{"n_head": 8, "n_kv_head": 8, "vocab_size": 42396, "norm": "layernorm", "rope_base": 10000.0, "attn_scale": 0.125, "bias": "none", "init_std_up": 0.0339, "optimizer": "muon_variant", "lr_mult_down": 1.5, "decay_shape": "linear", "final_lr_fraction": 0.0, "seq_len": 1024, "steps": 9672}
Each number is 128 + 24 x the weight over its row's rms, rounded and kept within 0 to 255. Layers, rows and columns count from 0. Numbers have three digits each. The size before them is the row's rms in percent of the matrix's.

# up: layer 5 MLP up, 2048x512, rms 0.0529, rows 1125-1191, columns 320-383
# down: layer 5 MLP down (transposed), 2048x512, rms 0.0707, rows 1125-1191, columns 320-383
# gate: layer 5 MLP gate, 2048x512, rms 0.0507, rows 1126-1191, columns 320-383
up1125 103:131128155122107140151156125127132111096192177144093147144124146085131094132149084129159137145087125075154134089129153161087169109118189118135165133105153091137159114142088133121157127142135120
down1125 100:141132120113134145119132175147153111129175156098143094148113125113122100146127112105134150134104136157095118163097069126146159164110152168104064126178137120143156141125096137184136127071132095
gate1126 100:151112122115117145141135134147153101119093134129142165189099093139133142109163132138162148124123128107120150132127160106171104131125096090130154101166104123159156118109125157131160120130105151
up1126 100:135126083102101140135151126127139172133118072105163101108142155128161115153084099109107140177139139146124128120097158152123106125143124155132146120140137142130135113123128109129110084111163127
down1126 100:162146144115143177124148119111086125132156103088102099121145079169097125097137138116110111097138094128113103122138189108101113080138135112141095152199165089119116153130105100137106138134092129
gate1127 098:137124102155120125144109107115105129136116177132136112114128168123112127119110157151116099137164121127130126112115147148121108112120173165119124149114187104112132123088156160110119121111097148
up1127 103:082139111135139133137137153132135167108155150112119093134110107194045167146123144170153149100092136115157130128147088161124130124127145159131145117123149135101143156094159113092151159098121133
down1127 105:137107166095112154106125127120184155130137072185118104115161105132147171126123124167100117142126110151106124118112155137158132168113144105134088125158133153109171126115138099111097093128146107
gate1128 096:120131146157127110148143156134106135170145089119132127105148101177100117153129131128155102180154147094114157112144120157140175149141102125113150131182127116117104101154107152107122104098146089
up1128 097:135137134152083119114098136137138118097142095164116132120101124123139111150113124133125126146177082145132125166131113137167143150181107138126151170138117133137139106114121149122134181120108080
down1128 097:170123152118135125128139122120109135106084143118164098143153134103129149157141133131153130080118133159119101122155160118150125159081138108134119123086145143132128092108136141151098142145112134
gate1129 103:159120149132088116154155129160140157151163122087105161123139155150110157131140109131129102119095113122121108163136117151150145126154177122098119144115109156175140154157152113096135127117149128
up1129 103:130119124073181130112142137097159121173086123103098132113140127097124117129143138157159125093122092143135155094148105142161097098115113148152125156149135139121106125128131128161096138126144113
down1129 104:080141106170186120135079186095113132148104151106112145069108110120162143094136118096129126162131131150081084118117111129089123110112124179113134078151107111098127138125134147150118117137106162
gate1130 100:083140156146138079131124096124150103086125114094207129140101144099173132104166172102125146094167118124183131116166140088114121156115140160121143128164115087132123132138110162084073118113150165
up1130 102:099097114151120108167095129138113111133104132163169131152135160106146119135149141153122131086115110118140144171145133154092126139127158162178117089140174114138142121091152143130108104134136145
down1130 103:116108095143123124129072120102115138162128154132139130118125156157119159087105171163139087119168172145085142091130103164139148119150108152148107130097148123113138095104104056085135159131118113
gate1131 106:131123095160102138164060170163141093106119161156123098172109190158156143128114135162131106112093108117145127094121097152122129104115101129104093115169158121115129127134125126147151150150118129
up1131 103:153153086121112187149167114107116142122106116154135143148103141128131107170137145138128121112124084139114137144153164158100096132120181134106140105118149131135124115090151091090176149106154133
down1131 108:130105120140152158093137132181157106104150160100124111162123134122126108154134102139121101127103105174132159108121122117079144129136181122140113152130132135151118128114144116134082140099137125
gate1132 103:166153135142114071111113137148143126102127168124142138122148151107116160134136186099126137071151126144082134160161152095142121134097149120111137169128108114141133100126146140126120122111078088
up1132 101:131122109124146124111127158128104110126130127102114129135106137101146138130128148106116115117110086134117136161090133104162101161108124140118139136141184129143156139116104114141137094137108128
down1132 110:131142071137118113120095125118103108155170186135112092141131119146145119133143126097126104089090124089138162134086135106145091124099138083108117094171164131154143163121179131137152118149151143
gate1133 095:128103156132160133103128133147127126133120104071127125106120174162113121149162110114142105119170108101122148126139104125094083111085131138156124128088132156129110175145147095188149130130122136
up1133 094:150138116135123099132132115154144105129116078106117149127196126137140151093100167127106112164142140127127148109186115136155134100121175161082153167124141176160131141112141154138116113161145119
down1133 093:153196137140148150189055129144135133164141097164127131151142116103149150092104121129100125120134134124110118157140121097106120197152132109136137102136115110150173092137105150148109138124131141
gate1134 099:119103098137121133119072154086202161126135126150131123169105124136104116075092085119180096131140126120083131137112132176151163113105110156163137142142127121125175115125090157086105091142114101
up1134 102:118111138125140145108124109133092160067129156148117142145124107118151118125117123145123140165129164070129100128128134121140172155141125109137131109107119142144120101155126121130085156119100145
down1134 096:128137142102101105124147130153133120121097130148130117155096102126163108107132152151114152139096075166127185130140098155139138142130109166090151177149142131129106156108166074137095112120107118
gate1135 100:102130096141143161097112135108134103136086127109132147120173148129153161147105157172109134117156113150108152124155118171125106155164134117106123149090162107128117142127109135135102070142097114
up1135 107:082152130140149169082099147111134137137103134092137148153143116131172138098149162150152124145143134138137148159140160141121168125126120128142140147100099070128147089143111137115093121098130132
down1135 107:098101086172115112099094151107121135136113143096159103128104136160118140133145151148127118114140092187103132144110145114086147120180126133116147146136147104127124186131164153130146134123188114
gate1136 100:126142117129123143122140128128159150127151119144139120126172187086129102134094122131160114131168158128105135138147101124090144108076124162131101084126094092145131075102118140144153114143123184
up1136 094:147154099119144124107069120104144105170138110118144123122132142117123149117162124150124147124154134146131126087092072113118106128117103093140102124113112131137148122121140131153141117103120125
down1136 103:071134114139122112103138116105107106094111124118094128103147128139100168120113128163110094120134113136138137123147157156132142122141158126155111117117142116114100136127125161101150151113114099
gate1137 101:108148122112130134160157165102124115136126156113091163171083152115120117159138122152126139157130080136121123156139087141118173138160082150166147161087178078116103144164105130116124123138114156
up1137 103:169163158121147107144090081128127093133159120166119172154142143119134131170158134159139150127116095173138184112140101093102139135085127124145156130148152117138123102117156154106127126164115096
down1137 107:124121115143136094161072174135104099087102151139085129127160170160161137110115134121120186106144125183120120134156133176118154124097127156139110137122157126143118154131098127121169163135175091
gate1138 098:133139107146112133127123128121088096122154095091116123161110103131113110148152172137132071110135086108117102124109119136119147104135132094091131123147143123119113137151133096100118108105112129
up1138 105:116092144145152134136114152141127137132092175148123128168101136112143153103141107088140127103152101094156133126150087166147096114114105089150141151121134090159159140132124124111153128096124141
down1138 102:114127104181139105160115152170125121152121138124158133126119119120147183103128105145103113195112111125102089144104099095123119147149165107129137109148135144108134108126128164060102134129179156
gate1139 099:111157165125108122144130136094112170090148154123120199156146147150121130106191144144078122125122117115157110112154143126119091144155130106090089075154132095121162125126147120134090128127178166
up1139 095:142169122123129099153144149116125148130173105134106141169109143118131101091174147140120097101122132103113160178140106131128117170099096112154115130120166141141121105117171149121129116143134153
down1139 100:135147159114162120206119113143126163068111072113128111117127137108120128100113161118109127114131127133100128108154159080103161176167126130095134108149082140147105133141090127158145102101194144
gate1140 098:087123125093105137115127160168118138139146130130134130131140073126134094082144092133124112128168148121112164115162153155135134153108069134099112111135106133123111130113094077102149157124091154
up1140 101:142116110107105107153102110152163130119107132123149120185170150140067119148109123090102110114123085140126090116149109141122109146078143085146120151119121160160142135112133175106167114136099153
down1140 097:133131169141075101121147116124147112137125097140141135139147122078084154121130061099105099140139097116169130143132123158125109103093065110157155146153127088149112149184123134111157114099112076
gate1141 102:150104083153140138119115086183152166176136126169131126150128145110121119128117144126145122149154086115116094116110105105139177138136084155163124119102133066161160152118123137120079126137136119
up1141 104:179142113144130109126139101103140143086144125087089135107122087133098127159130141132103110134123144117130148140120178167106160152126133158112133135125143142108130142110136097146138126159124137
down1141 105:156112144121168150120080108144130135171105136126139110097132146146082139150137139141111135094091180093132117138158112115142118157143133175158132091130183144079093114179064147131123121134171145
gate1142 101:135140149111189158155140142146189126159128132129173127118102123130136117107110101105143104101114173148151136115145136104135089099143122123150139123151071136134156156145142136089073130097138125
up1142 100:106104126152105080085125155117118133119123132102098145123090105126141127108143120093123140116115120147144146177160107120105077167120124153105082127150099138116143170137134090115124120158129085
down1142 103:126088140145120150121103136127118139149108154099125100170133112173126115142146081154133154094167114132130147131129125118108112114089122150100113105167103092079122129113126126138117159127143148
gate1143 101:119102119108140090107135137082124136121129114075152092141097114114128108167121119150152157103115140189124150126164126145131133092112122120124085136136130105119114145099175125190103094113118137
up1143 105:135091141093139107129164127149107097125131108130148137148166160124144210144152119162145154097093174116115091115142097114133104141094137078141128126145120087158076140114122122125105114116153074
down1143 102:102140144134086140153124194127086111122094173177123117129111127113134124127122137075111115110129135081132105163128129105091093157090154171093125118125160134135114105145121147118143121171131134
gate1144 104:103125168145084125137123153151121121120098123154120090131130110097185115151113094146113104151128121090117146119153123103106107145123138101151154149157119130142114127095108106156108149125111122
up1144 099:102131141106147111118179117147115125110126122131093147125111090095105144130139108107082150143182134101147154109137176117115148160094118106130116123134080119099114131140098117154128079113122137
down1144 104:143165131142143169147125154133159081099121177144127099107136121127151087102152142072163107095105127159127079118159121144129155148156106146109150179103145087130127136158160146123138122115102142
gate1145 097:091122113126099158138110108124118151150097093112146127121121075180132132129146122151123121123112144136147114140159129143121150105124148091112168130152133110138131105159152170131151103154140148
up1145 098:115108143103099078152125126144111094143151136125113128131142155142122114160094147136153134136075107101144140128132093105141120122123156128107138118122126115095132132131130162176127123121100133
down1145 101:121082096138121142127097111180119142113102139121104121127110129118112162151129088095102102096148102108135087141120180135139102161130085153123128117094122134129156134141128085123131098111108174
gate1146 107:085126116106099159128157094121115129133166148138148154107199181091125119104110118139134089161111148098129134080122127120119151167104104128098164109122116126100083108127136106134086133131137118
up1146 109:119141133108095110087129130142136125118124067130139099149168168117133114156125124127117115141143120122133174121139112111127097151101112144103115127141128113083161154139126104126141121143126139
down1146 111:121086129129093137105085114120122140118203094136120085114172175119102083129122065192110123115146116108127143105123133162139117162128100079101116149128128110116137112113128081104147117117116141
gate1147 097:115146124166114136129091137132137127115103118148080140141113117138131134127133119139154098126175134143106115136101187155101141106174115148134121124136166102141163137130126116096095144096102102
up1147 102:119104105162138115145099121101157133135118092120119159165150109127158126157184093149127111139139114187106107100115128115132129105097117142126155155101111140149136104105124096145116181141104146
down1147 099:124122112128139149088142127104146134090115159090068117162184132161104127079104126159132163109126118135126143100158117111141124163157149081087141139092122102152122168137127168145083144147095091
gate1148 095:104100127124159110096156103140113125154084105097128123095132115161090119120111131130125121058125141109135110082158089143142113131105141146089142158119152113134115104124131080091133141122097136
up1148 094:100132135120096159140142121175115101103125108120095112142115136117160124124117095181167155175148143129120109144094120158143135112132151142165174147135119132101126168170137085135118130161090122
down1148 091:159130134138128120092117108168129153147176140138135130124164120139140165128134134095100106074102108095158095118099133101136197103109086143162137118156154150126140118204134120141121129095111133
gate1149 108:134146153181129135163108133113132099105128129111149104165092170132106143186127120156159124160104136142133135107131052137140094123138138126132139118137167150143151122143127129116146120168155140
up1149 107:140102101147080136119161074132132144148101132099142154143076103153164151138117129150132102147143113132117054148098145139182159108135128103121096120165111093105124143111150120125103136153169120
down1149 106:122130115113120128135145135175109083133136164092069130137086133180129125118090162092122175156088143151125105123082163123128121065125118068110158117130136122146127137092101148145123120141135100
gate1150 100:126162130152150090122153092129068164132172082120107149121109091183100105151159152124168137111125155133085144109134122119131132109145125109095118161104124096111087144129139067129148106138094138
up1150 098:114100142112156128119186137110099130128115068159113139175110088138104084140098107147140123103077136155115139075131092133126088136124108117143113122100104169097117142125149175128142083168083089
down1150 102:146115151163166080118112086106139133114128051140151156107110183135080106137143127120129088155075126149132113136152126074140107159146181136129121109136126124152160131103181128121137128107146134
gate1151 103:162135106093126111132135160118115130132143112109132142102124124133114139128152139115154110081150148129123095143120148107121082172119130152096096143128138132118115141120091121129107133129137143
up1151 105:163135113132074143130121112120164153106106153108110140097111113124105111129097148140163147107162095168138134102159100107114144196125135160132117137169115180116117112142130163127117138141113128
down1151 107:144150094090143142108139124116157165087102140120135159162155132117144138121120149119135114120086134128149117139113106117128099108119145149136079168098111172138143099139143094159116156127159107
gate1152 102:137124147149064132156138128119153147132110109113127118141145120133167093162116114159151128105128103158123137140141116116116059136122114105114159144115078113102113182141117226054124165151171141
up1152 098:133111127124151113108111176164126177139134082143127116159177148127132145156124142122111111121126162138115144128119148139138100168130139145110097167075138118142081137158159083149135134079127105
down1152 101:135146142146142088137137104128160092118132121135107154191102143131119188121146097172105157092164153081202091073144169187144123119123117113127193137083118129177120164154114153143164132112119155
gate1153 100:116133123112126180125128141123134167127108146094116160143116119109116122159094151105185113106161146150147125126134110103128122127144137091124136092165146121155095133133141109118120145106109143
up1153 097:175103139122117161104151121151130101107140106105105171127102124160122134130123139172106101111094137093135131137144091151096173111082123154112136112131117123078139098152140150145129132115121129
down1153 095:144168104129123169118144122128180127127156132106112121157127101181156155130127133126147121147133089105184116146143175088104110160130121122106144166122159098077129124122150148121108112103126082
gate1154 099:095133162098122101149106114145127165099156135122142137130166153114138118178107109124155108098143127167151129142115102134152140191113163092115121129104161158101153151151173124138114117162138148
up1154 097:131116077127079111147121129130124128129131125161156129175149138073156143130163157132131108158158112137111138124136131087105136146112117092126111111139155190107128132151127153140114142096165126
down1154 102:104139116169143119156086110142108154137168173090129135123158119080081152130119155148151157160114119146112110162104103136140152114156140153135117152153132110168102110111120133084112176122117114
gate1155 096:101108167113110110127108122166164121114167115168115138140137189106137103123120096145171167159131108122109153134109082107141086131093128102119147116103163137106124139117160118114106101181109148
up1155 091:148124158130125117119144146176141127156118141157115131117127141100129160125107122116131121141130141126127131127102082141108076146132102146144153085133092133180139129165167132095122138165098178
down1155 098:112122139101124091120157188086159151111116150168129159128151106138154138150183109144086149151136148160127111120139132138122130135232130123134140172147137124138138136101120132122089125135087119
gate1156 101:170114128161130132172120142117131131129098142129144160123090122084155138091173110139115131123148175117123135124119094110102124125151159152146163151135144124152100083064140138141166168123085160
up1156 097:139142143137106152144138081164115103143166150137123108092112147131132113103159123088167131185150156162108143118113153172116102097130098085145130084112131113154159127137175141115096150126093135
down1156 101:128100138161100143099104130138073137166095117124136106106117137130168119115149128129121104101152097142117150131145124119097135099134130155153084101132115071115087101149135124126138076092138124
gate1157 099:179139151106145125125133141158131146070113136098120080113110135104144134121108098156124138124137159109137131127110133119095114100142101093076088106126137067123108119113171134131130141144107150
up1157 099:129130126140139132109145148138126167110140106114103116137151088131106141108098094100123077123121168104093173131140197125155142133115139154118136152111130162148142141112141123098119099124132131
down1157 099:126139111122142110141163137170106140113104100124148115118177122141118154117110191181130139136124115125117114113148107122145144161116158141098133130169125105143127113107145150078116141152130122
gate1158 098:119121092106129133103098144106100120124120108131131081112131137104155125138133135177103169129146092131146090152126087139111090137150086157169099109126129124097103137109146167110109164104148124
up1158 105:141112160107155159126105163135142119129125113157159130142136130145136120122090160177111145122082170146122103135145148164161096123133088147129131118121115107112097146128139120118109156160145133
down1158 102:161100118079131161130123121144110084157145094121113140123152118134163124103103100099140160136114172161117144120115184132136152105122108113141099128120096117143103102087149140101063144169132143
gate1159 103:125119141171150116122115137150136113146136135102141148101122093107073119118161089134130120095152145120089142103131106159125137129106088148127118118099163144116130173152125115129131113126131165
up1159 097:120083143156110139143123112089099152144119084118155140126108089129139085091107112097154151105119149112129121127194148156111149172110093109138120159107137127097110176155169108102148129149122146
down1159 102:105153134102114154100153086100149164098126158129139111168159129111161141126138118083134131145125130116124133124133181141146143159116075137140161140117080121082103167124105128156157131131114128
gate1160 100:110111133101162137119103125112143141136125160160200111100163102121098116087111125135145116142127131124119182181059137140126110123126152156130168100098093080156151164113143126159123156105135128
up1160 098:130152135138155117135127110128103189143139095137098111136126128133145099116166136128126120153081155120109133111143123118109153134151080112160138105123141133094093150119126123130084177106137153
down1160 104:112150114116181087157114078109116129136118130067121159129119115070139155185141116147141148133116164078139123152114109118116159175106128141111129139108155166165118169123160140197104125125127175
gate1161 094:103151117115117132132137149092101141136145122122137133098107153133106148139112129116187130141128138121165126173131144138134126145138125125139202120153114135122101070107124114138130124116090147
up1161 098:166117148154102150155153119096094130112134161098132149158168140107112160143113156121109133138122110123137135116114105113168155112137078186145109119137132126131117124122143145133139125130129119
down1161 094:169081131116119097138091126111108116097101149106167143107110082133090109119088097115081139108155132116138138141105132091160113170140159106126108128081125088155116165155108166126077127154161077
gate1162 103:103157095122168132099111140102119108120105104098117137131107108171107139173091128110128164137105097123133137112093111145116142162107112168129162092151170156106103137155139103125111122120125145
up1162 099:112145132145122134081145101111101101138136110107135130116156093136101115145105143131088097149142133144139103092122133148145133127148112134161107150132166122128118107069101140122152153118149175
down1162 103:150149140147114074149115081138133103108153151104155145147102125122137120104122136119152097133117141091139153163117135144102077150158100145129141114083134158123106109160159163117086121175155132
gate1163 092:116114154141143115151112144172092089119093118106109138120144169112120094114110130059121163105094144097201144159118125079168150145170115075120111089137097153116089085110131150096124129082095108
up1163 096:066117172091138101140156143149111112138172158159136103117142117101110145108132145141154105099140140111106113126123133134098163143156142100106141153084147108109145079147114152133137111128111145
down1163 096:144079106122166102154120141098121132120131131140155124134093099114097119091099147123157174172100173112131088110119120128144145101129083134135144196138131089101072128144124130123114106139112144
gate1164 100:125104138089126145094145111116121102149093165104109144139097114120146142126066094122120092159123112091094129152142152139125128148127131100152101174148112142139114158141143112122165128160151124
up1164 102:124148120116174166158134133122141144135132126104146150119125101131157113081118123170126146123103087119171124145137119142090154117126101122100132125163125076111118140128127120088089181102129144
down1164 106:095155158137136166135104142147119152132111131136089135136110175120136123108107126184132136177167135139163146088199127127110160153172134144094153175156131130080135117125128137144119139107117137
gate1165 104:106152090150107159113193106190144130073112163088112190135091129162132151152113088129107107174093074162154119122151095083162092141126126110135133120134141135119132153134104111111141127128147128
up1165 107:133125146142152125116089128151107143100123096112089148151118126132115116131147158132127089117154089069139114123096109123120108121100117160132116155154135128192141109080128118150131130138130155
down1165 111:128193133118125095132130150152100063133131165155138145121123112112169097089130163155152137152152124134122159091139117134102160152108099152154141101156114112123110102141077171127135129116133105
gate1166 098:067155129154108118124110095140164132133100122149180102134099131119107131183097113145110136131174119096139166128165120163141135140134144094180131174098125126134139172123191104134107158142131160
up1166 093:140101129164114132130150137136112100085133144102096117136130084139145137108139153151155110129153120138069126141089113124152157137117132159077123104071120164131125132135135124143136131102142148
down1166 086:126103164091162116112105125112150157108133097111098116098080120106078121099111102088117074154127146123149118096119140140120116077104108108144111141140175095144102124186136119130152083135108099
gate1167 101:099118129168125167118116115143107140077105107143118077118083096104106138133120136144117139152161161180117114128139130130117141188139117092122099146138144164141101109101134117143166125156131184
up1167 105:174123121146161119112099123132128128114104129068128089123137124164133148144123114143119119146158199135098105085118112121131123068135090145124125143104101150155114115093123184109134113118151117
down1167 102:138149107132094146141113143102126148128130102151115144151129128143112124171096091113099102053142125132108128119146128113162117159111132146146115130175110150122110154165136129102133097084130138
gate1168 095:186133142125106098099135135122208184158119103105156153144109117121126106135133113190109142111104161140127097148142126115106122132138139136113128097147109131115122128123093153132135161081122161
up1168 097:124128211130124162125175175149124106117136134125158128122113157153173158138116094100122118124153094110160135108143086121149124158140136150094117113150102135123139123124161135111109169152103109
down1168 099:160169107171122136122112146116138085158106164138117115143123168130137131139108151117115104149090150136080104116102126112148106121108160165166126137117115163122127095126092142124171081150087163
gate1169 098:159109144149098118160137158140142105134154140141108121138168141145153122122141110092151162075134121122133112104147151150109138137093120121120108156147163139148111097127126154113165132172138095
up1169 095:154134112109143146138118124096115170130168118116151116121139131114161096089104177133129112090149141120130091059094170113193155100087104126152111143078135087150132129140147172123117133067132098
down1169 096:146139114161108165123098111107102140104118086108113113114126126136139112125142167133090110128139101159098108117109099113148124177141151111180097137132170116117127116110142149146121137118133111
gate1170 116:164105135119139120152160131163133103148157140141135101129104136139167112182119132104147167102173128119096139117099145143161123130138144151119103128128109134082125142119173114099104154124167122
up1170 119:099128132149155145119103141094119086143092105127097116116111160113129130109118119160107110133126156174134150133118098123124128179145086182122136099113161157114140155120117133037210122088135144
down1170 101:112105146105147093133087113079139103130135115141157173123139090072131133094099127116096120096132133129148114149110135140110158115145157115151145129130101135105133136149086115164153145095105105
gate1171 104:158094144146118124119176104127088107185126104129111149128110150130110129079136129137112147097096142117108142137136129141117107128124156121122148123144123117074120117136131134139121109106145123
up1171 105:151128156145129144096109142113123122138131117150094151134103111123100116133118153133125133138128116094122140132136114179128128118118143124128124126164096120070112155132119117110136131094150134
down1171 099:133095134135146137116116121111096122137059125119173112111110116132136083149123149133134126101137140131060126127148137146104139079128112091143151172156131104133135147173148162135110133122114160
gate1172 098:141114133108152126177103114109133091128146105119138080120151087129077156139125090147129098140122118148129080147148094151147160136173086117113140137131125099155139108155117127140138120119100127
up1172 102:110107129138116082142162084090124140090150135141175116131137094105174136133113082132127135147081102119080151115165125117064141104119158122132147112121158097121128115117170106158119110159093145
down1172 107:108103146138131160155126166126126108126126143144172084126135141121095119119095153102154142122098136175089096127132143130084104117102135121107140112104099159105183113129129101168154156151116115
gate1173 104:145129087148117149149129134115154147168150163107126136128109151121105089116118187102115073129101168130093121127073106159130094101103147149108132177148127132081133132104157160124099137119157130
up1173 104:094145124150134130120121100154133124130110117147122124133081120115164147175111135090119153073125118109153130100112138169109118157120109121129122148112166158100117120098168151138118141103162147
down1173 107:120127124093120135131103117165105140083088160139138127132086112111096123111093182100112176111108124121135125129165128131138145109124137152057140131130114156132118140102103097137148128124121170
gate1174 096:114174131107153106142152143152150128161132141138135111172122149159180138157148168122146085119144161097146185137102144097166142154130122108139092100121117136098099094148187136189125110145168136
up1174 096:111110111148093153120168126099128141060161075117140120132177126135155159124124127104138126140084113146115122108143116129117106116094123154149150194140136187152133120109134138156140142137131162
down1174 094:093160129115153148118118125166148156135106153152137136165075104127142136113097136128082089175153165154114117132117157186108120112127107108159169116121113075139109150124145130133131154107117117
gate1175 101:134167099125151126116156132115160120128135113130117126128137132161144113087117143131110148069086129150123099129136121102137107182098144164110139123168105151168124142111121115152131146094155090
up1175 097:125116118108120162109120144124114127132084109111170134156155150160153114137134116132109107134111140121149136139115128163145160168055121165149142093081093095160086085120082086125125081135129164
down1175 098:170174139138138138158138136124107130110103150127074126115139107149132107125084133148149156110129119176179173108174103128101112098118145093155121135101133130133131078112156101084119159134148165
gate1176 103:159121136116122142157100132149175112136183123118118134104131115117134145097140148146112111105151097129126158147140112145141113146091115105146141126160092109141095109115086161119139123133099136
up1176 101:164166148164107115128136115136126132115126124115108086093138161123146168119162109163132115139121085150120137136064095123111113104126129115131102183135128108146087145073112163106146181158142123
down1176 103:159145117129103114103155178117102131125194119175146176173126088122110121125109122183149127146113133137133125107154087134116152132117111123139077104133145143133102116127126137168155183140124130
gate1177 098:155133132135112098087142167154143134171170133133110104136137150119118144123131109142148091154128134103141100166085109137133127173137108113152113109126112114110128125125130138163176152114126141
up1177 099:138108137059135127127138132160100144147147109121162171097200116130089190108121150164139123137121166121062139141138161077114163149127141077119129148148144090140130118116119121137084119139150126
down1177 097:070117132129123060127146118133141114126135133138138138106153085149102156128145153175125109156093104143132108098132108097096163180159157104133131148089120103140118133110103159126158108114116167
gate1178 103:168128167123166097155111123135107120135120159111129102099132066185120101125104087098092126150144104110107109136142111091092119122161112155137116157139100072099111110133114143130092109123126173
up1178 100:120145113127100139092112136108190160120147096134138124152122137102095125160105126133092124084145142109138093141148086129117149144128111107134138109124182126141164132132126114182141136143099145
down1178 099:145165133101105104150162129109117122099139124138120160167134125134124149155128134142121130148078122131087098108121143153135088117133156105124167133113147120110123136134159139080112133135177143
gate1179 095:090147146163138160127125120137094098142098153126158111120128178125144115114114120146151175102100095105175130128194148136110079195178125135130102151115095141151091154087130117153097133128107137
up1179 094:131151124113138103191180122159149177127105127136105116107165139096083120122121123119108094145165132151148149090141129113117111137080102098161137095126133106124199100088166134100104111135148124
down1179 098:136109128133128118113142136115144124111127098135130125079133116135132093144123142108114157131109141129115119145101075153066139124112095082135145148154149135132160101070123053108153096135149147
gate1180 102:114165107130168117102131114133100140129140126095110135132140117100100143134104120071120171094109119102112131101119089093147070165093127165142117156104143112181088112104107127151104173157106139
up1180 091:148127105145160122116163158101110135123146151108124118085126098123085132111115092134095094096098144146061145160115089150114142121122118152114149126105105157150102150117126151094130145125136118
down1180 090:105127146149142123128119093109130142112149155124136105122131156127136118144096122123133128132089147138089110120176145107121141148138142105132153160126125123130089148133076142166141104105152120
gate1181 101:148127175150114122143194157151161107111122147129126098143139123168144105103111150123138129131128137135108139094142134128058130158129144151104136166142120075108123122133111142097117128106126098
up1181 104:134130123104086121127075150147128123152135117117133127154144138094058131080157172117150126131130140130123151145110116139154164162153134109130104116157137111133124125115160133186193094118088082
down1181 105:112112147123152139112146138127122112149093149137108138058136067156170136129108123163183135166148122163126123173119096079101148095129102145096113117100155150119137133094154147119125117113111114
gate1182 102:102119152105126143088139107122113132142120131092131139125153140165144087115091125156122169121124141142143159142150188160132131103106129125113117122078181114128108111133151120127113106110108145
up1182 108:133107119152119140135130127125118179104166086167151130099141117134157104153157104108122107140155116093137175110143108095153093115135147115100112131134148116127152114125138142119125149140067142
down1182 100:097167108108122173082124137162107146129118121115155132135150122123137135172113151109116102124075113132111114081136111087157104077143103071100105108166132105133078112106140104098118143121110160
gate1183 095:171098145147105149116151120082101163102112127114108138129121129142154141101085126174121130156090143117097134139083148134134175091146101140153115121116102117147113094104124147119133120105158134
up1183 092:133117184135118122136139097127135140101110154116157091162135115125133151148095110115129109143109130140154107165159118074120119132135139149116081122113143110111125128114115141164105175084106146
down1183 097:130127100100133064082116152164144129143136141165090147159166141099132114121133156109135106091171125093082146140112137100106159094131134113167183128139156157146127132123131119100133137131116137
gate1184 100:141119100143174134141142148133134168162108108099171107135128099150102154124107155148163131138117124115120093092142147157151125109133070129121102122122129149132078112113148137178127121088119092
up1184 096:105122136138132136126142129159118128124143160115073124128142079167162120105138122151119091154136114126158121095112128173111119161124167126172138151118084126110143107121061102147146145125123118
down1184 098:180156084142123128115144113158099118107197092094100135145136144139143122107142101120150124159152095103173145100121097057104142106110102115115146086105157132164107170130092129141107135153141136
gate1185 096:075114134121157135121121169122113128154131089161099120152164104131101104146082120105132152156160129133110136144097135129159168082080116112119113156117112089133140129138078106137142154114117124
up1185 098:181126108147138083135133110128101164172102107126159134121151163125128126148132074155091122108195102087119142106126127139148159143122120102140144132095124121172119162161152102113132157108123123
down1185 093:135133129124140101098150095119106147116134152134106144155143134104129112111115131152140102124109120198149097130142120107130082128144139151148169143152131132152128068116090157130125155134126108
gate1186 094:136091092143119094132158124103132147125094152128140112159147134110146146118101156142148151089103078089116111153154161117133117106125142122130099100111128119127157091137140147147090137107181116
up1186 088:155179143128133138170169087141144160121153116095128144138147153118121115106121144140149073164119173120186137117164117163123137123108154097075146115117148179135141129124133126147128117097153105
down1186 094:177105129154067126111089149104147104130149116153141134152095119120169111107127143156112168137122114130095134143130101105130117104098135103151073162148122119117147102119105125100129157134163078
gate1187 095:134101173103146088113104143128133133159135150167113149151137125149157125126140164139165120155150131118149101175121120176138117121145107145122151154116113130135140126122118142107100137168158160
up1187 093:151173153095166082137128102130106158123124103110141134123146117132134143069082089136159115130172145115120128117112143132147105116079128074150120165144118122137127115129148129164157134093127114
down1187 098:098120110089135110169146131146127133124138110176092089070134105146152122130091125157174133114095153123146093151132120114099139158164143139072155115137142131147119116135137193139123147118143134
gate1188 097:124127123143104122147117126148109136035122175115117112160142122143124071136145152083149124148122123133113115146130101124189092109114127127111158133157145124076126138093133138132140121149148113
up1188 098:138099124116113118184098120136097130127143111133145123135144167136106109134161114129125148143150106134151105158160100164172150096075105161127164166160085134130161097159115146145116143119123127
down1188 099:127124163187136111132116109074112076144144144130138127135122145118149142080104102152130113131128114095130163139160163099081129061168095113096148113146118069143180138122117089149114146130154153
gate1189 105:108105094130107099127096119134103096095129123137149121132135111122114132125135153114116129134114109161148131122127108132134104101123131116125135130114127090096104131174142099129103133138143144
up1189 106:088111104168090146127185130138101122148164124165110125140124166150136146176124129153131111164089147134120106104150112151143175079113118071146146108140118155128115146144163129111144131167147127
down1189 101:106134155123117151077131133113108114110128116121096160109111143137143168113154134118157147135153174092067122115096120142144130008127147158139145174144095127093139127122144110102114106129086122
gate1190 102:155095154069180111119140120123128134167125111112136161138132141106131148112129147139145184078167098103117089101072139118120154081075112154088127111124123113115142175124139132140087181136111132
up1190 097:124157150117111096133117119146066125103157130179132099148115170110149098153099113118086156107157119135102106166125168102130105123097092115143105069147153101132084136130167131126130138165123110
down1190 094:140128149142115116145104159092117108140136123131103091151148167119153152104077121169160133118114165106111128163134122164125156141117134124130110119125122173133140109145106127103145179083100154
gate1191 098:116125101145138116151138209084132119141140102115121132158137140181136112124142146161161122097138139136135158112136100157144107138113067119103135107098129129136143102105139135115104132103154123
up1191 102:073126136186142107110125105120152161125155136132125105162135101144142151083125140176128155094158135143108089116142119144112128123125140123182128132116118120091171106129116109118099140138136154
down1191 102:124148103151073100148111146152162116098107121150141104119063106140117165130112156146107175120186117150108115159139075142131157120124094152140159083156111141118131100147097152142139139126108144